config.yaml
n_layer: 14
d_model: 64
n_head: 2
n_kv_head: 2
head_dim: 32
d_mlp: 192
vocab_size: 8192
activation: "swiglu"
norm: "layernorm"
norm_place: "pre"
norm_eps: 1e-05
positions: "rope"
rope_base: 1020.0
rope_fraction: 0.5
qk_norm: false
attn_scale: 0.177
bias: "none"
tie_embeddings: true
parallel_block: false
extras: ["some layers without attention", "local attention windows", "gated attention", "capped logits"]
init: "normal"
init_std_qkv: 0.0672
init_std_o: 0.0
init_std_up: 0.0672
init_std_down: 0.0
optimizer: "muon"
lr: 0.00685
lr_mult_up: 0.613
beta1: 0.95
lr_head: 0.0189
grad_clip: 1.0
warmup_steps: 200
schedule: "wsd"
decay_fraction: 0.94
decay_shape: "linear"
final_lr_fraction: 0.0
batch_tokens: 16384
seq_len: 2048
doc_mask: true
train_tokens: 105000000
steps: 6409
dataset: "wikipedia_en"
Each number is 128 + 24 x the weight over its row's rms, rounded and kept within 0 to 255. Layers, rows and columns count from 0. The size above them is the row's rms in percent of the matrix's.

# layer 11 MLP gate, 192x64, rms 0.136, rows 22-42, columns 0-63
size [112  88 109  95  93  85 102  96  96  91  96  94  96 106  97 101  91 105 104 112  97]
[[144 143 131 140 141 130 110 137 119  97 133 147 108 108 123 110 140 135 106 114 102 160 102 165  97 119 160  66 107 141  80 131 116 149 149 111 106 127  92 144 161 135  94 135 113 113 150  95 118 153  96 158 184 124 170 183 137 132 119 123 141 100 137 139]
 [146 175 133 194 130 107  78 118 155 158  85  91  97 134 109 140 144 131 132 147  76 108  77 102 118 127 156 160 143 106 128 130 142 150 105 122 124 152 117  90 111 169 122 140 167 136 118 146 122 145 132 126 129 139 141 127 134 107 135 150 145 136 103 101]
 [146 142 149 161 129 161 156 145 128 103  76 140 104 170 109 136 152 118 136 109  91 130 114 154 173 136  87  95  91 157 112 131 124 146 126 109 126  95 107 155 140 144 118 120 120 111 106  75 133 133 150 128 149 133 161 177 111 121 154 112 111  94 115 162]
 [138 116 158 138 123 165 154  94 145 157  95 125 114 151 127 131 156 108 164 134  87 150  98 135 143 127 138 102 118 103 138 111 156 104 141 158 142 144  64 102 115 110 134 150 144 152 148 130 145 110  55 130 157 147 105 129 114 151 113  91  98 130 115 156]
 [176 152 120 140 103 121 157  78 135 137 126 164 108 119 136 156 121  92 121 140 161 133 109 115 111 122 127 145  57  93 154 128 128 117 134 141 128 157  96 155 153 148 146 179 105 140  82 113 116 139 139 103 100 140 144 152 133  92 151 144 107 104 120 109]
 [143 119 127 116 147 112 131 113 128 142  97 165 142 126 167 140 122 103 137 148 141 155 124  89  99 117 119 196 116 120 165  86 102 107 113 124 158  92 119 135 149 129 159 143 149 109  94 112  87 132 129 151 140 192 163 121 111 104 138 143 112 149 114  92]
 [138 174 140 144 161 122 100  56  94 148 170 108 177 120 136 130 135 113 109 122 107 120 125 102 120 101 165 141 150 153 114 119 136 102 100 161 150 110 112  90 104 147  79 111 152 123 160  93 133 116 137 141 118 115 117 128 151 149 162 147 118 112 127 133]
 [105 113 158 144 160 119 120  90 128 137 142 153 131 105 164 138 100  87 107 104 133 121 130 152 112 129 120  78 116 148 147 120 150 127 118 181 114 116 155 134 122  70  86 173 155 141 107 121  96 146 138 108 120 127 108 153 124 139 119 124 145 161 145 188]
 [141 143 119 109 137  98 138 112 115 119 147 101 151 167 101  91 149 112 101 149 144  68 135 150 156 146  91 152 135  91 134 114 121 141  89 111 147 143 111 143 140 149 149 126 137 155 137 177 166 135 136 117 152 101 116 129 140 179 153  91 149 139  84 107]
 [ 48  99 140 128 136 118 131 122 146 133 117 142 124 162  71 157 137 150 128 111 127 131 135 142 106 119 104 138 165 156 179  98 111 126 126 136 112 112 116 138 125 105 119 107 100 154 155 131 173  74 140 120 101 112 160  86 146 143 124 141 149 142 137 150]
 [108 161 112 122 104 116 151 111 115 163 143 122 156 151 130 146 186 139 152 151 117 180 104 157 136 117 166 102 111 116 159  98 130  82 142  99 145 103 130 129 124 125  89 102 137 131 126 131 152 124  83 119 152 131 106  91 133 142 175 138 166 108 134  99]
 [ 90 140 146 164 116 116 155 121 115 119 122 177 126 153 110 148 118 117 116 178 154 102 111 155  97 140 142 155 123 104 125 119 177 119 118 129 137 105 114 150 136 118 130  57 148 109 180 166 150 116 128  92 145 145 101 129 113 159  96 115 110 125 107 109]
 [117 156 135 125 148 121 140 132 106 146 141  98 148 142 102 118 142 175 145 123 136 116  99 126 148 118 136 180 130 157 137 126  80  97 100 166 115 110 122 162 114 104 138 157 157 146 112 162 129  72 146 173  88 133 104 126 112 147 130 145 110 128  72 106]
 [ 94 163 143 113 102  71 133 144 171 127  96  99 105 137  97 111 108 110 137 106 160 113 135 115 124 128 139 169  94 119  89 114 104 123 159 118 189 125 115 164 141 152 143 171 126 122 122 121 128 140 117 143  91 142 136  96 100 106 129 105 161 144 107 111]
 [115 133 137 113 126 128 141 148 133 119 168 142 146 163 112  89  82 165 144 121 131 114 146  69 116 135 180 159 133 169 104 117 120 127 136 101 145 117 119 162 121 139 108 162 151 113 163 149  96 156 140 149 100 171 137 124 128 121 136  89 134  93 162 102]
 [119 160 152 130  81 117 117  98 126 118 116  91 122 111 123 123 162 104 138 150 135 128 125 114 110 164 139 166 137 112 156 152 104 116 130 123  82 114 143 134 130 152 131 135 151 109 178 148  94 117 117  49 119 129 176  94 151 138 129  98 116 129 136 170]
 [136 183 183 119  83  73 138 119 124 115 131 103 124 108 162 167 140 124 152 115 108 143 136 122 170 138 113  85 151 102 132 122 128 137 114 127 116 146  76 153 142 137 136 162 130 133  85 114 128 129 130 110 110 141 167 118 129 102 162 126 163 155  97 133]
 [ 93 184 153 131 127 104  94 112 130  93 130 129 147  59 149 152 127 157 138  97 173 154  82 116 131 118 161 151 133 125 130 156 134 109 124 149 123 106 128 123 133 156  89 112 105 163 165 138 138 151 129 158 133 144 110 122 149  96 101 144  96 137 145 125]
 [114 137 123 173 125  97 122 110 114 112 105 120 173 150 107 111 147 128  94 153 137 105  99 160 114  88 140 120 134 157 117 139 140  83 141 102 115 196  96 147 126 148  93  97 117 125 158 102 132 150 128 124 120 126 129 116 147 169  81 117 140 143  97 165]
 [136 143 151 125 120 108 133  99 129 187 139  99 113 128 168 140 158  99 123 129 115 149 124 152 144 104 159 144 132 184 118 102 107 177 131 137 129  80 101 103 145 115 106 187 122  99 150 112 110 127 141 124 106  95 132 113 100 167 141 135 110 120  88 129]
 [130 160 119 133 120 127 127 113 121 101 167  97  98 128 138 127 117 115 124  85 132 189 120 125  96 140 149 168 169 121 130 105  94 119 131 140 138 114 129 145 110  95 177 122 118 112 112 145 116 170 132 131 143  55  87 166 138 167 134 132 105 138 126 114]]